{
  "activation": "silu",
  "positions": "rope",
  "tie_embeddings": false,
  "init_std_qkv": 0.0202,
  "init_std_up": 0.0202,
  "final_lr_fraction": 0.05,
  "seq_len": 256
}
Each number is 128 + 32 x the weight over its row's rms, rounded and kept within 0 to 255. Layers, rows and columns count from 0. Numbers have three digits each. The size before them is the row's rms in percent of the matrix's.

# layer 3 MLP up, 1920x320, rms 0.0844, rows 870-910, columns 160-239
100:099080096139143132141142114142119122166182115136115117135102086120100111132130130163070092082160175129121118102161120153116168122151071140128103155165098155144110139117105135160121183104136133119152073128121085098128113136150148146113212161
097:158124207094128103126190145117149131163079155164133111159099133114080209119088081146141152146087126116099181105101126125123120129170161123111153097132119155181122119089173114132158130113169105098146086151123140108154227089119146129149136208
092:089082182167121119069147093151121117135138097133147103082156136175171206138157156098152124112146092108057170076138130100152122132124141155093145105115140143084116110095174157049133181083126169077119125150097143165111135161110152203133143189
102:123164046146122170137100189146155161104124115153137117064132141118120084105135128111130130117116150134149095138084151109157092194109106134178189110168198140163152141126128136104117146106167117130099175087064107145106139142105162098165075185
108:190081125103126135138123151160131087124137172158096118164108091058141122174152138148074149209082085083161106168115160121164133116157137090114146120134148136106082149165128059093072115108147121087187149120168109128140200157150093111114101122
105:166123113092130147124119139121101030124097114115102081124155150140130139125126217134077150127166095115155140152149120139194127128148102081125091098127117112130097141160136135148055084176159137145072109162149137115137153149146089109143131106
100:129160197120123126090121098117130139117116126119131160097158192063120136122102161144088139160159171154155139108146131134052059105086159108109132153138139120087134130116102071115100105142114151062138150042124113122139202163143063130125110150
106:131153128098154151093081149129173125144102136193124117123108147103160126175095133202109120140128120154117107104127147138115146123141198144099145144120142145104222119144080068121186194102198145117145196115123160155133134132142175211102115145
104:166164096172139138134129124140212092175132129163126086161135069151128161139172184155122073075116166183115147119127116107209103107191107129051144136146090140149108078140099111087165069122133067117108121089129137184121126122124089138154090134
098:084106150110168109106086095098164126128109161133187119071116095100141190078139125040109123143126147130155077090178185146126143152159122148146166123177238133128132113142122137115132134165133098153117153149126124166119196123110195150153142178
094:059093189156158122115101102120159086150147118136174123153064172155125065114201139132122174119133143123122115150163172066136066100078152084102173091117127096115123158087125126067161141171125107119115159149105111103196137136129140196179116203
088:116054092146139115172151079101121096157196108125145106078072154122117181174098170147134097155084180131163110086137124154147071181120145142143177089153169148128128076138083102167175128160168122106140184135068153203115086132203155135107120128
094:130139091154126156081159133125150134071092146182131109160026110131112047167121152107177117160117149114165064153134118126148097145181125131142207079070107098137135065108118097130164078092166081096105107123101101098172134122115128128178145125
097:162116102146171114127136116157171137149138098148145135077066107111144168177136106121136111193127132161147098150178113144179157149135126113142140093072075128118087123087222135110096093160135132107157073160139154176134144155202088165089112142
097:126107132138127079144114127185114133163142183133106123159131132096118092142133087112094101128088205172164163130174228102135170112124149167115136113110136089118116106078144163098098136094136165171152054117154104128111160124083146191129110102
095:123124095120118117123172142115173128127138109152154071140099151186179171116109176159137116148130152070109118154168091138153152139165067125147148178114151131187160091170076195138092150113106144096197096137121153101122056126076076162201154143
108:152127074086173125173134187126126134093090082102100179097156102141075131071124100110097133113093101106144110133148176165122073104127156111111144150109095167159058132121098132151093070093115142163147142146100133124104067082114137121088135123
093:132142079145112143166073140155111156090131133153195150110068081132158093112098168135136164144141112073111101098105112100109144104130152132110196129095106127123117146187167156127167103109172108096124087051207161136105101175104137097180120146
105:147125127138188127157099121126173081183141161061093108138152166123109174116105142165111167159145100088160133105106141058163121125167060111100166119162129174146102099107168168172082067099103158131088104112094127098089162114206097125115157134
105:171127150117096112154108144154080061104159115080102133184070146105114103134060116097192131176161077154111119116121125062113081090061158118154135121158122114104102158077148155146116074149082173125147119118122140072077172096107092198140117094
092:127119090157155112060116109124137142146149164218148107102109137120148103115108151105188114111200116129091144045084115064135165053138095088133132082134160120118175166087136141147161084121140092146136112095081139132107113122090120234196152177
089:075187169042114125107103150124157075100171095118063181093126100188118183123088091129131110197172121106146127143151149070154047132141124138116126114092152187052107133077125176170122081140120155119113112086108197205053097152112129145092097148
094:138121115104056138144069110091196093164121107158073128176146113159095124202131133185127074108068102156139124127114130113153130103101138120147149189157126086155122177156057137122100131099147143135214083166186095108136173095156109075147104085
140:137109203132184135096064114177089105116141138125151117055157131129117167113080134128077127146090179117181151147123158078078111117113091111121147058107115224145068069151088102102137114133138123093113117100135119157083135159151106204190089117
100:126113045103135122158131104096133163086091170120176103162068037131148101106132129094124146139153115135122145142133154148173129131152158122138122100141188081123117143094137070115134055092139114134136134122104123101165096128162161095133056170
100:204178110153122102074123098090124206143164128100146100095130109099090104133134142102101136135146191164172148182179161088133128161109136139122128138152140150130158099183102094098080085128126070158110114123147114094117184118145136116069114118
095:136171109093156190099119145163111145225115084108136122142105124112157122127073137099115137074081110094147117164162151140145124075162096102146191119093177092164110100091079128096136155082120131136169153138131057124148142129138128100124088114
100:122095133122126082123128134094158144099165076143151180135070126071111110097083177158098140186132153102145099127094125149113120167081129079118079133102145089170106118090097142158140150147102179085133122151181129129140150112161035150142077125
095:097102109147101109116107067067187089125119109086159118110075100124164094128155119113021093135108161171139146149146130126094122138114118067122130093082131161137104180136162155109144079164109128157124136124135177175140104192092096108099101167
090:144089161138118033186137162145081166097099179122120101071146170150124123184097135174168057171152074171067133107143148107133103129101125166116103157091145158099057112104109151142132069135154156096127162100112108107100113155126119194154042088
099:051130118151144113154109175169099106154135145123110189102102119079137204160086064155092180080153120137195078124108146060167103150155157173129126125129151108131129082113065088087136162167167122139140212107145148150102057145175129145130118146
103:124081121162140131149108173130092128093142168112149109116098142028145093130096164142082094162194103127119120126160067107135120112112134092137108113113128120147098127152155122113118133151111108168169073138135164178102047079203103080111130133
102:091161117162131113195110108135116079178147139116167127154164092114110123136144138088167113111096191123172104115077118099133120151153139111143154138150105141132109141141133083136145164116098159089143145177133132137104150123086145144118112222
099:131107106184170146132109103125166156146132158146094110102100095180131145102109157158108128165165175151136159145135116092091122142137093110093156189124072136144149101110149139160121097104104135143112088107137194074129105182096088174082159141
097:195132165107124132069112123154115093095138162135076170102085135119123097122056124114139133154146100061158148146086130146111118072141152117088081145115138182109114154120147124102125107119120133116143138120170093104114098161163107150113135150
090:131075101087050104105137183170112134118101076122124091116130108131168183142129137098159157136152144110062128163152112120118065196108158128123102163072138136102100156169127093131157095085102117118143152100128098130029088106156149126137053116
102:166136162119142129136158123127063123124095136074096123082111176123142148159096078116047124185106187090133110189169159130143101074124126203143166114139100126126135153129143199146126088123110190113142150077129176103113099146138162130108138080
097:110098151132079139140099126136125124127155195128151067107143165143142161117119131148103161090013146147142152122123149125066133118139142119068167153128133099149069171107135115160072139105144111080121157155080117104158056098161114190039129138
100:114109134112106122130139151149100123110095162151176144171103122077153105187177104157154156160132100205124145099141150108188086124170163137151117124126122195124123118131151157134163163104154101177127098128127133129089149162180162081115189180
099:130097165090101178158132133135150098161051114126111139104116173061166187198111135092064189134091108129204176191151171115109129117121130121123076114151148111104095162139193152129084132120103119125122089108145119106133166115172040129144168122
098:120161151135083128122106105125125078124025164164148099109127158070178115115134146160097111118116181121128115133183126078063149162156148120129141130121080148146108162172111129179106168126080125127116137177090094144118162089128173115143148116
# layer 3 MLP down (transposed), 1920x320, rms 0.0332, rows 870-909, columns 160-239
097:099137142142107059123208093181142103100201131116095098096192143074118149123057126187133136154128114153104055098140152156116146089130122199129129120121139115152107107105198091112115168099103141126131094103113079146162155088124116183126132142
094:123142186049116158113189129144117097116151129166065148092093072097101135111101131123142125100144095143133177109132152171128118097091143209140105103178166069104156132121098139144112120112098167178117172113085116152073111109119093187140089159
089:079069122119153146159169133122080101110117169188078097176142144165145118146179106101102132142112113113148158120060135135161104158146144182107077147114131151092135110176161175088112192183123111119107111136126099115173141099105172143079118077
103:072113157074123164163083186097117132168097134038124111094210112116123121132113114097135116130123083139205132073127142102128130136080088095189136120160135113162128080131089108123123118093071169153145119107058099118175114140113136090165095140
105:185140139104159161129122130116110209103146036143162119089138074113098196141160088064109099119141175114104126105093098115086097129083110118134133159104162155159071084160143089113109155134153113120195156146131136142133116150103102128208128148
101:151168135124094118143182125146105132154122114119081146152126146152110097141129107138155203117130149163080120129126191067127155123070129167151113138190068181107126104087130127163125091182166150092170117132184107174140095108171067137151159063
094:096135166166132163086146119144135136142129116162142152091153171071122116104115165135090108171121170163119191073107139122159103110045126116128142132109132144172102145104125164142131161126096171144140079101141057171093167177161109131135128107
101:084164135136127097180165177119132127136133198138144158106177140141114147134169113073103131162123141167109135111121152094131091142132103113175161111149121169145133100118103156093162155144152106058135105128141086066133142083147099121111113106
097:128120184129077089156158113154189166133173144137091112092177131193143140124159111034102133140094140132150135178165160106103168044158163139043134202109119192148144136147148109095132209149143095110135117118168092117102141114124144139089138074
100:123111194099140130175126149113144150070066113151102149137183206159095107127119070137093177156149114152181110131096152107138174143130086110118162157155162136113105117142116101114170101145078152161168071154107141146159130116130084110173067150
100:095107223116139186126109139127106059150114154116104152119113156114163113060151074099133152157071081138134096131086116092088066145114123128108166159123129144133158130111076140079135040170096114126201197163133106097160123124182167135131181061
098:136044153121123125122099123117168165112164138094107149130129147142154169154069169115142130138106106127106112077155110157072087159183176081149108047103156136119111154156117121172149221212145114099079155158127124125126051105089125099075222116
113:173113085150119130146180108107149141115120150153143097170026097142100091161137123178157053122110153096171121142151121136164082124166102148200225081110132049102128089123102084097147090087170110142125097136132107078120137153110113161121148163
103:141153133172097112106126117104178123169141157168122155179134217172177121158125051109086139161173112178125118181091121179111136161131144104119136099096164038156104126109123121147188135111110120102076154126132119111132184178165154129139175175
097:065108120140149122158122139139101100129095086167157130107123179091116108112127123129173120117120074131087088138118101143123173175076137116100117160163076111126118150123118115102126193138165124089074133119112065174110120115093034100149102132
096:133177166152147126143170161092096118117146070131114145162127138091106098061144136138122139084181142104113144095147123194109098138107113140091163081109101161151114199110124083113080120036086132122089126151163150173155129123183139182132163140
106:125157063146069124097166147150127104092093123154081133147144135129097115154082106124145214144155132105077065118144078088105120138165128080140112141093132178137061145120154114148168070086095106161132107153180170146094156121138138151066105134
095:093091206096130111160128138100118145165086127127120122142091076144129109128130080154094158144138112075161128079105142110155134114130112141124139113201131131064108123216156090094183196180155124131170176099155120109121123108086185176156070140
096:109072174163100092121103140163111136194121063070104144154146097123107134050183133136171090164132166116102140142079147160152031172103087151147107168101101154148143129079137209095135142120176172119149134076108149178165129104131109144125162153
112:136137120196116134132124139106062055136125169140173127115195103112124152126148093179131143168098174120154183138178144133100161195112146135139122110107176125120132126128084102087068149111141157144125123163116153068065118178083173156188131130
115:105140130152085157167154141158160134155162136126128137088131132117138124126140101126099148157068129056158166182149144151053128156121157118113078083078090131116091116176122117135121121135145119082118109145186140165131104145119112060100061153
094:115093123127122106112096096137143110113142119114159073158093089114110111186147158058129210130130194209135102148094118169083153146159165121096077203128122183091124165163139096154108132171083079167053129142122106142120141201150082130155126107
097:102146101116112091111138139147142138093178085129150128124103115112155128157128171136143160140149118080130108108112097173135124148151135138112071128120135155143110077123149099079079094140057181117084111137154178157178073108082120140108168121
162:131082128098103154153091109141129083115177126134123124095140124116115135139119142131146169114082170116179131126128109130083154132144104093107183086098124165087088145162088078128126142122130098078137134074136140159159149164134074154174072082
092:126055141106075116107128174127144103112102127098152070084118134130147099165129137093136140123112135052122034087147137120150159105149143144130099160136132080131113136066164114116113142110111146152169175102111165151124109159134084166136120125
093:146034163120135107096131121137072126122136103133168115097127138110122157136117109118112134173138160107141135121171140082118107078135139121083070116115094158165151142121156163156097198084161136141127177150107115179072089116125134112143109108
096:134112119176088115126069155092140169133136143127167100105141195132097152102099095185142132090142109155114103102123161135126144129123186103135146105111080165138112121058137103121154099081157112083099087193095143143106218134133184161154136126
095:126157146156097112106166145130112149109117154151126197126118096151082151108198160198170061133131084130116135101104089081177136136123069167171167109091145116140125135118148127153127161084137097079164133137079120141114140085123137193132123157
093:116115133114159097198123135049146093132138070104149105103179176179159152117084082096158080074158160163128153133095066132096136190150115171129174094105114113140181161113133103146190129149106163121107112139097108181090091124122094155058113171
092:169131106073163224140122124127144169101158054194139137133091085116107101087139145107085147143083166119167198134111115118139141130122161142122182138148106074156126190100209135103133143165079067062125152141144139166140174115130084098142173142
092:174044135125109113129093130144147121158136122067132107133118098077067090152082119134103165190119122079137165118153117158182119136160165141133110133138155121072150155104150084151124054146110107066082106148133150092154170146106131196128182159
100:093125164117131094214093104056080158033118165097134149151164126041157111150144178186110170149128179132101091114181122097183122109095130129131085138118171145167088107147079148119126086099142170138143169123120104133107094084089151148100127173
097:145093122090130076018191096158122174089164111129068085164122083084144139111182161125115085156152134118092161166159099196115132123154161139113152122125185095111137090127196136132138119154159085169085166100122149195105151176066153133152099084
099:103221128130129129151121116175141126102100114104127149145125135068109115092124122131160128110106186190080133085066129163137134120139138155142111168120108173136103074118093101143113100124133126168151097148105132081136129119141177128214135059
103:157149157154139181118171096113155141166133111149179213140105171126156141149155073147109201101150134101144119074142159071122144076147136130093124147115092205157116093151141089121141170111101127132114102082160103160125133132120134140188084112
093:139138122127139174069121101080164179119120084166118126098136149129122138062156138155101035120094129158146132195170126156191089154051073113104149094153116131177119138117205069112126115117147116102077129081156116105112101085086128119165183092
107:160097142092077132124117152095087139103161109145142209093064111113173172098127149137117150121087135148085114114124148153143170073150148082149103098141122165119137176124139080156135093150095136164132103117188064132103094129125055100112142132
099:154122101113086088167078145113146119088142162082173047186114126163157105180091124193123127054123166117089147148160124167190174128123132094093173109189122118147108156144178126119098124071062160159077135152130118129115134117151110143214069100
099:125127115077190118148165145127107155118079104174128152101139129134149072107192104177134158159139121162094101086157165113122105173121153213180108147151125160097110122126052098094122190160155082184116090148142115131075138166127157072180134111
097:098171144136137119177107132110139139130130147123139071126125125160131114144149127133131197083124119100165131057123155183149128132143138156136163113193127230113121135142122110115140131136126091130122136119128053120155184106103185155123144072